Part of a small language model's weights.
Architecture: learned positions, biases, untied embeddings, normalized queries and keys.
Each number is 500 + 40 x the weight over its row's rms, rounded and kept within 0 to 999. Layers, rows and columns count from 0. Numbers have three digits each. The size before them is the row's rms in percent of the matrix's.

# layer 9 MLP down (transposed), 640x160, rms 0.0552, rows 244-330, columns 80-159
107:485463511471497488457518486529544457515529485485462481475497507481454510481513589515472485445522462468472580574458452512467501597432459460513492507527480564502553498442542490476426452503480457441474501552544481489486519501502491498493529498
088:516498456550434492465514498516500480484503540551504426514420480510506574514510544489538468507483501510474454436532440524423482457476506476495470521531518493468569503483438439517503548443520492492530470533558462535543533511523538432446506460
107:550479554521523540477518495480533578545553497504442577502489586542459404463520451486529478476506489538492503523511432527509551467490537477518502469527511527513512522449507433492402541547455478458515518469481487422466568530509442539565413484
085:539427535483490481500469472513509564497468531472512591492530453541492493448488450536508504506537535470535525493485508557505487427438530467474485492610517485492500423538523515455511388490510543503570507479505518475475535516475508533477453482
096:536480525491490531530491456486501536521514525496525449530495391508533532483513501553562496532448487523534546515505438465546436478474516500560478497464496520459593572478510509524489481475531492530482508513500487488541566458533478564410474553
108:528575523525499455474478487487391533452451478502601498510504465566551488468448502469483515496522509519537505515498511494541411526453552491432518582503446509586523459505461477555432496504484407503566530466555530512529508476528492429455530463
104:460524528472484533483513530494501509527490479416472469537544562456460525582523477415553488632554556513460522522518528470556526489493522534464511467510498509501499466538497523482552495512474470518435439491558450520435507505493455527559479527
093:467554486563423484520481474543480525506478527472545539472513474530482541555500413483506480533515474456500485549514524566434428481565512477490619505460526511477479504533488444485439413481481507547495499585449496400516484496558487469557529493
089:502453497490515531512563508482544480549546524511534459570497523540467472545606436514481491454540469465583540458520462491552524420530518501478433522502518474522507507462519503443515524476482498511389564552516568527503493491534437516516555464
096:561536496585496479516517446546442501541413448541443438549494475534491456467484548474428541534505579478470504474471493478517583473427498508527498534470517536582528475428491508446484438471466471489541501537474471521497533521442518503498483480
093:481487519497513505451465408422527486508537501432535483446480503487461536514525476449492497444501477433458490492489468503490487555393496491437504509519496527510428571527551560548547470458479478481479438458464518413468452543496513521556422529
095:484478487448561498472502450502465457504477508481539529489517514475488506530514474490543546474479531477487428588454543427532525504497549546518531427511429496536453602546513508527510508475530523594532561523498460540463423459528579520511543445
095:479494536502532506526465476442601513501470514469477516440502464468621554485454530528498531537516522454473570469482555511531578524550441510482559408529512533418476438426484444519471496502597482433495506552491482507501468482446512427464545526
111:519497552526485504531540481507505513511495503479563578539534561502467499457493461495627484505457532479529484467476546427564474458470501484495541590513593526450542496500518457514495454474513444558463535464556487522499560524444491468450510541
099:472486518478364478522475460491600495551548526511495440489499546443493501472526514501453483505532488557511494559525528567473417515451498522445483489462527543484470479559619476570440508539498511457545505496489528532503451522485494497515521482
093:482573560531519573482564497497500502521529540451561504427580489470538481580542498493464528469441516527526484530510582454470570482461538506504513476494523524528433507521518560511455557487469540521497428518542533538494506469523500562518444452
094:513522504532456541493462494484516436432477572434521508504504548512533499572495481492558510481511494534460444503595435437477401502514456455442519488466445492539467566610511599513456522504507541538517473471524550443510554533509543458471499578
113:518536522560454558569551522531549596527532428492573495482508494533539499517475507474528514521489473519455562424489506433455549466504460573543470548449545518503500519486485469494536481516546464426502544574424467470496534501514465505446433469
103:537458479476459467400462505533537479457490474469417516428551506519504498537475579465511528475473506505529505545472485487488543502443514488443597519497501469574573427561566523481443550547457522572530511451539587490452494567480605446535512475
107:544491574480480525488491479472474468523445477476524464500481497509547551548527550462502510425550455525491520511450558509495525453462549491565413528570496511538532546450508532533452483437530481515511507495532493470541491557487543483504561546
096:475448466422502540463512405432475482487532485475475446508479453482523574537521523517476551468435455474473449508537436534511555513602474473498530550512454542537465487401523474504423552462540453474516529534529512555553543451435536449471486527
094:530544526466510471472557498543528501519473484521505515474562546468474472484468561543468525523528526501511534491512452490532590488460475514582456455519523563518565521476522473451527516496507471528487587506491458523468466450548504481455525521
073:504486475477548481436434486474444451457496509515480493472528511532446550411464470516508549502535506494460474446425493448464540494455564496508494524513526448502465555503522575527524549578476502444554469469486554520514460576532474525519459506
095:478462498447547480557505453540461464542451491472444547521502495516503540498491530484457487495500496469484502464471438528526605534539484446477510482389506480441467600416467501566515532457538463472453492461430455495515478451486464471440483447
098:485497501504554518508529448573578512488445517447522484461522511483548554470487546473524541525554498558457493517566529471468430431502448522588507530472564487495445494544438522589500487496439477502563485565499543525462484486492485489470503504
096:468502499479497433462444453529554519612568528456451479489481523529527470569448512480543514569519508483550516535524490520484562471499551460539496550475526522469509477469505513433487494574492537514511470444448537496499490582543494436450482470
106:484523495496436568511498492554495522478571542549453530506487510515488537482621515473524532550417456461486576501437500547509477557499512453477520536513498575581476532501540498484546584515530471585462438455587496504500445506459482489448498459
093:497496539502464522500466541494590497446493528480524529480521521485534437531558501484403540460499481519432548463468511457439512512506526576492491421542538544448531457483444477508526418546538429501476520550525455550478530560524540537536533526
094:532512484450557495470556478446458550519552480544479547549487566510514514512506528466455552447512488527482512568500424428470535526530523527483520468455582490469433512483530544516478540502529522522478519530507440459487503488584482479497529482
086:603541493429521520459479488472468410505492481543501479465542506506481410537535503419487536508498523503475540495537563499510527512424561560517559518471464513448475486499520453473396530472483501521539516533552516503480501494536484490521523516
102:459521506518531441514479545471496529446489486548508530506513528464518506433452474483519571533474460498499561531437517539585511545458519473534488536494491542419486501518534542529439515455520519511550428440501479521452529484470528500469527437
090:452560496466419530523478480497478516430548453509536480382557489495459481489607498468529462540530424421536478514445521475499471528483443520492462516447427526528492463477473514513499509448519489497521514536504468481486478464492536528480553535
100:489510532533518511552478594556566534462511446503516530550440469440534515462455572507514415556510460553513450442475520478423565591480604500509519495503509460541533460564488476516490536451605508497531505522470459553572555513544479527500483461
102:452524484473478494476411524522469490451486415562525480413477486502470488418553504487550514494565482454510514477473515531380488465516459499514467461542488510552450486501517436503472517571498520486437482537476506542516537510559484452534513405
096:541548510512501496459522517482512518515435560442545441515537480545562559528471505413487510498561500503499448532501487506474514508472484515413512442578544507482441541486440497447523467498517483453510521507540563489485529438458479516494476517
093:529493503434424435459477549486481468460463516541494554510478496469494384483539475469594536478526457521549490514592525414478525525503499560428496493477561493495527542518523539480463442531422516447485505459448481512479587513510482499491465475
104:531506516585528417566498526477441476526487584483508505432504514542503435511458480502531561495480494516532515508549461472493520489556570517479522566530554479545511549492557491526520488533499513509545483528496606477570541466558514522481577429
109:501561523541534503505484509471497472435525405509440602409550528469471468437497542491450530474483480518526529487495541484464443543475535509465522501446524499473487460577536557489478465493462474454449526531522468503468476419590499548502499529
097:541565554495418495466504550550498538475553552507468487411523506590577533479551463539552467527547527469462534461527480607469494499502509529490481548470506566462516568509529522508477493545388502535455569583468566476539398482502527510489482542
088:487416551532460494558506438439520429586538533440457460529542505524463569482515505480452500482495437479491497494541504509476470511470444498460505496501523462452516389518506544483466620436489541505421495444487508530550493552526419431486523539
101:494595494490555479525481576501507594467476461495536464497464432553497498474449463492522494413476459508583460497503519522438505477476591497477479537494549438536490463505435453484549503500525496491476503519448482466455549465460536514468443466
119:526545468506518510527487444467526552466474478558521461557446433496463480541478524424461500534492473477526505529548523470507463487499527419444507510523437480556530528519472569518532524526496469501457490465453527493531470601549498505521429477
097:497540494503481481573547522513457501467533569525513441508487523486548523518449508498591549469536520463596472437460482515525437518433543405483448532510539466470474474491562522492491477538540502453431531495520508467501487583504542512557493484
095:542581497530510457503525421465558455451533526436537568517503471530448495551534470449534528541460450495498517507548509525462448462446550503511486516528508544534496532457439602485479499479469508437534434468549406528451486483460534519534441472
090:494499509522533425465558550404475516453517567493509455499511542497454449536552520506453518480491497426499520491463537502504470543526477498540481561518479533544512550570441547525529494533514436470547479439564525468556454568510501471513501466
099:517486465474508513564546462536475456427485478495466533486488567500445489541525567462518460547548453470543471451593460448519425539553513496470452450491413496470520481543502536580437479439481534543497523468415554440522514520525479541513469501
102:568484469462510523501476558465437588446486475494568495546503487431494454520444518528490475469476537523502487511480531492500480481476530454371525461495449474491556497490490543505494547537547522468577563451448468559436440500563507509525518488
105:458519510563509441504481489440500454493495484512524456548412439538533492518505505490478529491509466452537467428528508488447451533473497551524513432465507532511469529468562512470480521462442431534466452507492531533467563509454495500459515541
106:492475555505449552462507537408523525543431546445526529511537449497498437567510492541489481492485507506503530470475436514428589497498455538456562532419436435547534505519491549515516555542531474447511452505484485490551484526531517531485490484
096:554511529441491476527516514445491539506508524528517496467470510468506498547511508541549428413485471459537464556559483489471557506456493421520520540515452484469521547469541497520570459509517477552527468573495463539458527619526495456500465470
106:495457491511502494500496503489577521556450547500541534532491494480521479532467500523573445427535553526463488412585514539526462468449525511433554590470491472491492492513490489570491578454512491476492524523521495496539552506475513493504471555
103:541541537559567561537500502512437474488544496443500531470545544426530465520562516534503501522454519488519478520467390509517482546504481534515502467533498394520587512486492545458544496470547531510485474554521510453482468469515483478489487523
099:503531547479442519487442509486473436524543529530451486537523545488458530527472418477540460527506469511524469463527550479467435451504471534490457477540549490579526546515432465581550478568618503455458503523485437479483466487506491503516482558
111:510436460405577514493510478497522507475537500506467543479492533449493471565479528557465526498576524477498460543455431487535541513559508463448437427466464516510518468484498511493490542457442527482439481460467527530470490534454417572477574495
102:502539478526519492464479461498578524509536524552493450519428500604499499503459475492454476563466528470517476545500488522497494475527449479474511492455474531571489506502487479408462515462458484543569484534611485523513520501413494513462484526
114:416466428411504480462532471457496576531502602512471517487462568477528528533538508426477461517508518488517470549490442467501519551593416471509455509483432521469512507537494492505479542546478514478472547517494496463467440436482479524586506535
098:489424460447572416508499483543497464489527547502449492473420519532488463439535514483508465496430443502499487444508510494417557519519520574499479535481514483551550478456516498472598507596412473479462465510515429514494481472456519532513535490
103:553493539605520552481556538574485571520435548547496480522460403496515523462508556520523536518552576494503521534498560563463506493500563486494454491489466549471458437541530498531478492516484539516476491513550565533437420534476494482500539474
107:518561504487501511501585506557485573485512465470487523456539499505427533453462469457521530561538428538506428508482511514471520527439488472521455491525503478508486554436535516505572472490477461466470594515550493431486437475466467452528565491
116:498508533561445521471470556520498509472474524596513553432502490510416451431553503527509443483521525506525540568520536448571546507576475546495552500526511426550483574517507451504463431425435448451477444508506504439555580493468498543542478478
099:463526513573590504472612511565449485511418479430456508469472518483463531427489484534535474488561551497532458539521444491505518525508528496556486520479497498476489516511584470532475460462481522466520495528531516501444467483458543464474448476
103:528487573492471476548459491464483554433550457446459542422507557462554488565492544469538475496541555477432472426451495511492439490457535463490436517485508435546524523464419507542538556562542482400483518476469552520523532518410493470508502499
105:479459478461578514519504528548497511472427533552460590465471438513463497574498562482533576421506558464475500522511547468484533422484471496510532459493520529527508548504510472533495631504542516554443522478433445440503562532541425517510473491
104:520439463493499536521495561489461528520514433521504549520482578487494404523563528515536510502536518533482517498493469473484456601453541508489544495523553474461435469504472499545523539462501513525447525474508569466521575474588451506465484448
093:508497477499543566485542540486499574494507459530466447520486551523555564387443570449512466503508459480454474468539502558474460493539534467471522464516504479554506498470475499520535478523528550516456522448483465521455645534546478501484520529
106:486421522445508510497507562511481502482511564479535534469506472498500480518588432458467559496461536486506515490550502537488478376493520484510520560488457486514559528468555499491476526525518510557477520493507519573557422503461482483464472523
101:512483460588527537478500523447531512574527510568529467500497487513523513475495523443446465553522468521524555521443435484509518491492470464490503471499465539508511443421532493576547508554464482439540516574549575498442488437550515508471559579
096:443495520504565467521603450504412500475525545476474481482553589493578529483521519502503529501444473516501495503538506505500551503501512437545452479496486439439473493480492556489517521512478519482547506465481400514464493470514529444507509508
097:513480529548507512437543476538489512473468550480481464413492487544522392428455476459535540536450498412496512480463507469486548466475486570516478461409526474493457502536525517389509528502496476539501485564464521536506502464555497412438572502
102:516502471536582589527489549418503540472548528582535520492500507507492510575509585522467514536498492539513560511528444466571554497525455443545459439541442464468477539506556494478521523437476464495505461517509520442489447517524495541474534456
093:492503503596500527493444485457537493513530469498502507506476527472462476547467514548490465581510509537497475510426442494526556451542458458520387433513479473506561596429539561472541511462458474410521499535510429491523418479500459491436398449
099:505559565521443487508522497513493481528476470440528486555461415505467465468458468467524487413479488543522563499462538453501493487468510487550540491527548445468456505480520545624519527506434506559524470510510421493530475469527458555519507513
092:448504444425526582462521524518488554537511531481448536568471562486530509461532474479569496435564437552506500527486536517575509461572469515548529472524469499501512478515558506477604486476537478471451464422482514513487550478474478491548544557
108:426463511542478568505527522499430426494476520459536437488475528513450422503534474463516465486467495515557500595546431519477478544469574513447567492551489460592472513532521474539471482522493549523566507463499469477498476531515527544531534521
095:523474583540529490511464421511513485551442528487526481459515539479476455515477533501440566545478563491504506533459507523478533423481481463557521476485486501538443534468522603485514483502511463552514411467533503548492536502477530522526387500
089:557516497518527495515536497538572549453522493554553453522510517462448469601445476573460449474460560560512503462469523447471588498522527444503556538517510508600499485511570514533590450453489464482508499523499527434455520510466532521564503488
100:453506523471450526398498488481458565519486504543540483487501491482541542442510506472439454463525442481473582525467539441454528509545482534552544513475471532538478530572491539485566520444501542587531513466494546525475466518497553466506508581
097:481469436506546475551485571537522513504570432500475527493531523478494507420502481527495597522526521484453461474529495513463466468424519484453533467476599512584511575591507497476498472508528545504476540512537488543449531498445561509503537456
100:454416495489503484516494485489518505523520513557562445511427453473529518466478459495413433473472530540535492480536452527508470537469530595562444549530526471465500496488549460522457566507391484549459510529514482484523462462506432460467449502
097:547550506529475564534502581456501529473550531528540445476528576441492538547550478504511461568550436459469545513475552523574511504475534413536443458476507547521488512475470500494506477566550546514536462564540493460453459520574462486465460487
094:509507485519458439510531527454497451622552536445532471537549546483481488533465540440477461534461447434415474520513525488504507418562497497456508490499514459492504464422468572477449471487519558512539474529459451537469571519512574525446465411
107:532506501423524464575527472574491460507475546493567600524494526520494482503463498515468475476519485496452454499455505448567507499538492497544513471556520497582431496489438482450522546553550483412526582481493466456538506470539503503541458534
103:499566469493490496501488508611533446568552464512424531523555534473542488523454558477508555430454581459529467506476500519479490432522437494533477529476502480502517507444519484583502524470506493387494497412470471499474562525547453463455451437
101:544500477520475470555499479462546412495588498554510531542467486533506512492525522524609530553552571552475539526519541557540504553467481458448457521546408564490501472534526490496502474477513489453523502464481374606478532469503544518492476485
089:527495540499575505554502553500497555470478544491471508468467441470492443517501475537515483453524472513438532514465542486516561475422465474478482543509516509534535434538527560499437453509500501506548475538541544511497485475546460524480493492
095:488601502548410564480566462473494542509492507563528529505464559518527519525498493519492469494518592498469567531513477459496482482549439512507496487523524529478519529518473502503504441520510435570481549501527523528569431426508465522549461509
106:471508440520504553453459562580482437526481393430525518499442461510479494514455488510476463490523541533425441496504517532503448574517513495561531482584474485568462587479502535462486426525471486473529521452518478523543581444449472459503526459
# layer 9 MLP up, 640x160, rms 0.0551, rows 245-330, columns 80-159
093:481530468513576478512427535481567561472457450523461541545502537505526442469516512462485480508544512560511507485500601477463553463458555560549413516521500475486486469481518456515435561425505517438549526494475510496486476443484541561477446547
109:542509517463509516510471452491480586556504526555510560448556437474477449463506517472458460513517496554438533521507470518496447538545459508486544571543530494567444498458496474465523535523491467516454564518455482508605506539424420525548531505
093:527516510500518539472522484504515509441514506511499491511507494411572548505504562537547509529535461445450471525441475501581477512476507486474419471546469478421505492483545456451436520509515543506526503483479418524535487492524532478546480501
098:482499515475517526461440517545484557472533427426615495556450536492531530461578483512453544575562535469481488502507553514475526543489489489475459484465483522538511544515537493536499515546532466539473471562505511546400449544486528547473479541
103:476561478504497493514561512495479491491474446514559476495480544546482479503494541502481404542496471543466531488422520531491567513527433452465488516502460494623539479544399527497476532469545475470507522562514535517464532466510517561469523492
108:511480526483509506470530443501488505533451466580487547556572481542494550505497459580516457531465524495439516535477516438484567482505428448462441425513554528466510577487493506452534534491515395447502548482511497539542489528526432527473561517
092:465491541522434566576509493478515537534540488547480526557544498412606539407545542483438512528510527541469544565512545413478463463488466491493449489450480501524505453560554490509553516540506479532466552515491481575451532526543522512514472508
087:472572549482555534542561497458427535440545479508483403492509462501541472505527556466514496552508536518511485563449555510496518496507444500488438580503510497473457438561481560520532493437555497557451556457504495540492447495529426548466518520
096:469599494589431489402511549592556501438539470506445513522449489449515509493565483499507489458495549502483480463540549565448522564547499514540581520541482515537442488537499444510488524581490469503509494529530483489474514522493441509514516499
097:485503567476524530486462464405517507486502464461533502463495452475518541509463495447521542502536489406502555515488487512477522565458496466472480484566530522521496527515589472426491475446532520481492452518476510504479493585559522464525439585
096:414468547486468465492490418501541486526557515472540465610496470506542450497511563535504488567452458538520525493462479517471521413527496508461534492515550449516500454462529568541407490502541479543515491525525505615453545571562501420451525449
098:474482541527535543471515450530598480597541436495512513478538431465494488493493483467487520496551529545483530511543427515487539470502558483484398475506486504525483452489545481524589440504475550431541497502510508488460521594450494548485473576
107:545497515492500532494540541465491539536452522508482575471493617565516481518449555445506526576508512553478454494515488451561494439498554509502416480462523524437450504468454484502529564447527488475483479533530535548578442429445516441527526555
100:416507504465522525480508440522508452530518523484466471533550571498497548518452539527454620500440463501481501515527486488491546434454472537465473528406388456478423540473524445506432496548498539494501471549519490511586501483456445537518473482
093:561536540570481452448527477494539518516582496500518494494494422485477505486481486455484565481469525571581519470459508484419470527522517497482513513644470513425509532400514569526488514482483457507507469524531509490546456445466513597504453495
102:515472528491455471540481494544485467492564511513474502559463463536546408512565532516529481512478523512472485403450444544512543408498535549512525565461534528526497457525482608417516530533501518452493471513575505523543559491482546456436485431
109:492459574478506477496466511500488550565479568526453536469405515507508516446553547513463474493498496549490422505542557452485510460454533502591567525482443541510514400521472433487495513467622510501532502524426432492452464517546580427446500574
111:441462462506566409511453468488458485479489503564528512522511568466494491470505469485477535466512515409491538524576544531509429497566553509525482585512453524495495613495514539468473500502539477516496489453479485507563477501535462511525474435
108:471480512505548485475475409460487486529513466512539493566468461507476505533499503404462437421436432497465501414526450468420569511435497446510489475539560518526465529546492484468496489504529523524568505502468453491515463575553529539500488527
098:581490456565462490474498484512445463487499457486535398527478546557509503507513450544503550483565577508436513494470478492517502487504478495487452489500463524455492430497468521528504506533495534498494542535484534531473463566434444441536542558
093:449530458514482437502499494513498520501484516477488470523479503562498544581450429435486488478492523460480481498416470471533450500521482511521425510455509439439529532480450476553418445520538578473557500567436457472561466506509610557490488479
077:458483450480406523522543438478518464538532486526537477484494452458571541457539507463490506502524500449510430462508476511497485487439477469476469506529470534471509545442405410480452494477551479481531484485446449495485540470528441481489593519
102:496527474586534487461564526530527437491537509525508450455512481466495534514552450509515498568518511576445570547521422508539482519490479561500450479548504480503506424511457491441500423518491548566574426470522449546556495454509488500512510539
101:489492482495476519527520525561495539495479451516543545501456470470508437555505470488541514437568550543455507512446457542528531538556529398535553496499465459491567535413454445466552452510533517488468452492476468507492497530418528454466485492
102:486532393512453462478474471459486478459493464524505478544423569422562515475494552492520479501534535505555536449480528457510488495508533540523492438457464465489552512517545574563566491499463548516512537516522488437440511445483538504502475449
101:545530500479529484483473537530539474547518391549528510482497517466515525487476537554562479596534524498404536528503518553481530476557436506469533571561490547545537495566432414450530482511519494504557487546443529485475458522534500442544472515
088:478490463525466448486513497506522498406498480504492497539543523495509482500532486460501523518476541545489508485451467493527554490467443573471484463551503484440506432539558460502496342549494471592472498479554506530458471516496553531512502451
092:463506422483447502478482521590536528493537529455508527485477497516546517454486419481484513490471560538494441464526500515480530537478491481487479457478525494495496541483554480491553489496482513575533477484562504532415430465541463454484487522
083:444511425505488473566490498552581552498471479441480547590556455450411504504513477513488577477507554476544515461484490467501433500583516474462466604493460480541489472497515506461521494535552493502434499459472457525502479557475497522494474482
100:514433506504512477468546483464537532549469493541467459558596480430505420508424477533457411524579464480519541454491526447477508468534481451453511512523547543584454525524492429536498539471484527487468568498525462508486500495528459578485535573
089:495430479502550456481457477536557456580500510446489529563471442546455511461481471374477480449466524509487533582515502472519450501447448456490474438573521473493575510466588433491504501492483502436504503502578480535496503540517510515611530469
096:541525554550464537454459563383501551467565440579480459475510507483511526526566510468541554487523464492479505416492495543404563463461526523523532502460505549558500449540553430440524471505524540449512528485574515422494468534510512468530441502
099:510549517503473506416551480493429503468501461544530460525521412521536527556543505539576508490550447509476483481538509429476542446423553486521509480541570504495458536457494459503497490481573515459484483449462507389516487518496467457550488542
088:431536451428452545468510442513501498565513510555503516536551539436488422552488473458496518514467457518442556475452531543464557425431510420456507546560523533401542580478490533492504533505485530523521489458500534527536447443456528550514494481
097:521464486507575560512491540469461546511484465510541471451512532566542531519521519512466511536529506443523525513508490476461530542521534532470499552471520392536525584546512490479559567463518503490479501511470492518436413449491481425482519541
112:454581549576483457512569483471484540550536493515452405541563499485524448524509489549458550483517486488534454541504480549504520528458584559508525540541531403499464557501520432544489497537494455485441489468480519477441515482489443413507458491
103:533514542582553515523481502561496545558491501420481539527536439503461487503462537494547536442506563449513461507484482522505452553553482498473476602472463498517469439504537444593533527501469446491470468531519513507520519439540452498440470503
111:582521520469455476460492454453485524519479459477526443567527482522449526501526557495494502458451542468503459468458515499486538430474451509512541516499505458524414532483519555435406471479497488506544500524461547485526489541426468502490472527
091:596509469452467545484408518450474457463515485456491503550460526501464518550464558481433489462467514497529526436498450509527561486467433462468529517516537497517550484492440447509501545513493466511400488527523471464546532559516484442483444531
117:481373504524484491503451534486515542496502502530463574440510527471450498534552535449510505493529556443469588498541510473548524538449472505502512489533475526492560506528479440449499516578517530460521539517457517478499484473519423405565564504
122:604503497565537557530490486509441581475522518509497487608476450595527524453551488463463536483500462507490462506515503483493513475534519478480445510471487493494533507468530478475578518522596425438469479471502567468493491504448510483577540468
092:560518486441515506560472497464501515454547563439515551443506463515465527470492464476461463471518537489474507461539505568568438462489489407467520424433518452449458485503524431519451496513492571414421518517514447560508431566423456501569494464
081:558497432516528484574490585533453497505498445487479522510491569596556541450526536456530502572502573484444458557548504474442505577459535472516490444492468566533506497512538499580484558481488573478438539464496488504496533539486456575562514513
088:539492479513495466545463478421484478528531520499528498498488542555510396493447469493508424471483560457540481516487548514472512465467533494449490507542429488553505496484522539562510439549480491489553593479525452541562400534479451441480491559
098:500501532534498471489476543528523546521509511473492529474489482442505475502402448502421512458576499551437472498400459502500442518580493520465508507457438526489464416518482509476427493582470525501457494589474489486546463506575484495479430462
094:438491509505507438541562463549494555511507455514503552453525468524500523486436509469528549474439537506524577501478535504474455454480526479495497532564547463464536538502457535494441545450540497497443635492449492504523486436525512508502558467
105:526507493536479556532415426515517516576514499431494469427525460468526510493488470527470516501451500526514455519499506508395559522460457463438551506568509454465501398447517490433535471538564543511496561504548444491525521490505513506503450458
108:478470557411526483530605474466467494547481515590504467504517506524492435533459474552451428484550484436448535477522499511515529600500467539484426495566445449436413525510518534502518516559505452504534514563465542512570429470544510468450560423
096:461528516406467531532507508488462508583491512539557461440484494475496543502540583504490463462497522429544532528481490492541458507438469466454480383448504451501589526584512499494544514527552522471564519489592520458583504477524480490444473459
110:499492514466478540530446529459529408477563517423453466511423450495494498506574440559562486530470465503483487489436481519561479497624483546509536587431474496552474546432509493550545526543564485488437485435543511536472475467507523530516553493
096:506477479501484513469524491494469611514475440477554571453488516464527521445466530514490448423455461560442492538430511492423426508444477524526472503518470462571567470413479521550518562527511488505531527530452475435552507501449481462529458494
102:484419524496557441476436492465474502497524495551417515493601519538521510525435575463517483475524506467530420566471496546562498515481457502470478478496556488533468502401529455446495535561454557523522466513494502544520474606478495518488485476
109:536472438521546530479512461445492506450481527466419428489410560475462516474471539481469455520520477468519444514470538473520508544453495502451465550435536516575497517482471511543475547500392500491496539536533524560457534447461493583514481465
104:489526411536572482473514461497535487572489457463515494572477498539475455427434490532424493506451554521504471540469472545520523467524511482458437552365513540470564507544433497487462503490440519510513524506480518468469462555472475530535559506
118:540509474509472512480465500498527569440468497465514548495455546429436474524499484479536542542521432437455494512467525499526560543519504465537552546514461502538438490450516590485460511510480494513521535497443525545482444489508567539457415454
100:410511481461567461540472467508530547495480469455459544588441463490585486488489629516451531452545520512501447457493510483539579423491439477457500442469470523586466494464488447502458500522491525483523517495503514463535479527510460505541466468
102:522582490533587433458495518528541492572480556547527503447480475508490561512444542530526431555486514488491488469504587518401499560533521501471503529485446607501569443564447512543557526565504577525538473546485502561440470486445498521474484494
109:536467605532475519559526468482470526522497577546457508489524500523497520546526558513463488459498434536546473479547519583565488554533487480501466499446534496509505482496495471472472600486515489483506500425507461425464474452531447520547552489
109:423548504560505504481483495456506533534555533441496504449515547428421499509536488477476496519438515447494502525455541470467463519525493488575580502526513466497532504447509406463490489528511440448489507363520471467528560473379470511561468540
102:485478466480447504494516592470499500436530515532511522468522544511539493514493463553475585582538491439515416483488478635465614498428505499468471495484524537474543508534538463544469558542479461525511438508428523516485476483517483526470503456
096:515506607516500515514441514458451478436492473514449499476461509469490483535593554489512494557519488528492481535486486612459481568480527524507522517548549457510495447534505424518480502611566598452511540475513544513466567531452561486471449485
107:450536537572463494478521530524476477551518460439497513470489522546580496444551482503544505536497531543481484498519507534518532492472559535487524487495547516574432542458450443517498497548490505517589446458454568458428512475516506482447578519
106:545546567499514477521538488442511494505533516541523531487542526532569489506505548478534475546495492500496496431405531523505459429486402531625519486503523516524566489444471488471488492519519440474555572478414515450449576476509496477555491491
096:507554526445518548517530404456463520493476410429511465519512532508462424516496490467492568522495533500466441446464464457433548490507573443522457465485471505488466456497506545492478568469511480531454462543462479430513489498539517556461549533
102:467499521468570514488461504471481522516499463469444449495500467535509558606480463572487520415523474508448499470517445506503531433552394500529496543474494420476522468579463526499450484505527467495514501521519440471463492546551499417541488518
101:472477525499549550505480532525396442526528386498485521575485467540527503565495534471466547532570553492454459499501477533487449557448510497486422498494501541509530506462485561553529524501545539570407467486515524470580417545524541498537492542
094:557447475443524458559583518533529422534476465507518446519512416517521596471518447536443483429561527588440506482511473423414479548533487481506461588454541500502483432422525472526412545550474496487482501524490461475490552493467489447485540445
096:437505446489572495546459488514467519622492477459431468524535419459461533447472486511506498449579508473523458560501410539483497553485511566478558507489499453552510452429455464522531432440461495478489504493522460402472525536531489539525480497
099:495427472514482565463442387457498504428490521511479419494487521517504525528505442426566443509477528492501508410511565498589503388529472479462498492545498495581480533490549438499551463516475563458424586475524495589544497509449466547460571486
098:526525515454488483504605503487527507519481439532522496438529471482530502540520490480517488457515514448472521552492480492591507484479554486456502587541538501486499491515493434593480461433474536531463565565546505502542459501584505514530523564
097:521478436416514551485455507472526501508522533591470465494399499509486597531537526527419520470475465461475435502574546524539504534499450500547513460581467498448485492529471537494480519519490490450465467495560517515419440545506554580480463513
095:420537470419500572555554491478506571515534471521484559496584488536555449538521507493463546447499469499442530475514415592502466547495470487558533501504567455515450475464527507583501577527477522491425491468533509548579518485431428532544549507
110:519519462509466508519453535523491529525540538546473490489472452424429515470517497453478439485418523489578474545464503572427504535528436514581514468581473537525479459528476497489519451453526497511483523507549476523528534533551580577594515523
100:484515482505531496458455534520413496528574531498495489444525481505545534486488502527461496576409493549500440601515476503551558506559568509525455426467551532451470461515410519569470513496509484508501544470576581446434495510530544519498547445
088:490457525573420499522488530495497553565481519496422499565448489442435571512476561432489451496541512618530487542480503517518479511515512514526461504473471470420520471473486486496450527503397497544507541534520518567489504525517463481495508547
099:476467514486483513484576597492530533506568490545477477397474442527517546432483539511610515459487476502455473550429437543518478491512469476467529528561514480473527467503489458558515462484516543425542549535560486473505503439562483501530492488
096:524492534553552557421480490515391513454477478460454534478532528443537405461493579507494455514523532497510449403510448440535499538424522479518438538534481518491551435465531510567483463447583486483488487492500435473524536506443480525534487519
100:518501437459498483467443495540504537532517534506479516525484537516509526533431455482524543491478501455476449470473420517443529452458520476496470461557504418465526441500478498495519529482480446470463499532524561462420506517564517551485434477
100:502478544498503497542516442499532564540466464492542519466529490518461513424606440485562548513534522477440553476551524472463542528454402565512438562449515576420474452512432436486501536531426550568462448541491519466524541487514495507548540509
097:550502499436481489519462467475476492491569517615465520575499429490505442509487537457491545507455505493450488515464529513538524420492559523492500487492440455445515403493500516457468466420506444525488454511515462454464485498497504456501547483
109:402412473500502494521542476489521506448514472531519500536504548434435412483499507492440492483585505435568515434493496507476496486533441497543425522517410514483470483519472458422480570553511487513499570486475444461575455471508521507471512477
100:426511442454551467529532475524526477509508463502467533487492486480582411473549532504475498498581522476485544544520478483416543418531518514576586558508502480470463575457416525466518461533532463479466520458491469476491489476469429393523503496
099:483510538494524458545501470506425510461508458520430470556460428545548494498501558463528492429529516463501522574478547497561471565445541472606537525464483369470547500461521571493528462549597524534509488531457484512459539520429535467470514405
096:500498502503442517462566532570499573505514495558511506491597537484507548504519558548503493511398494501520501570553507519477479488536480504532533534543478495524498593503511476468523440460597550474380534503430481547535474510486514493533495549
096:444412518442513496502513573475507522532523556541445513507455497489554605432454517461553505529497524532566435445524523478566536477537569470462492503516472487479528482476536412485473479472494496487474426546485447484446462450487498496479509497
104:561465506493469483494553553509522485462488494506596524553554473589520562526531445536482476432484487499425510467528476462498427498551510564473524465485528489484577446483492521538525493528661518485551473428477447510529519500445482543472430582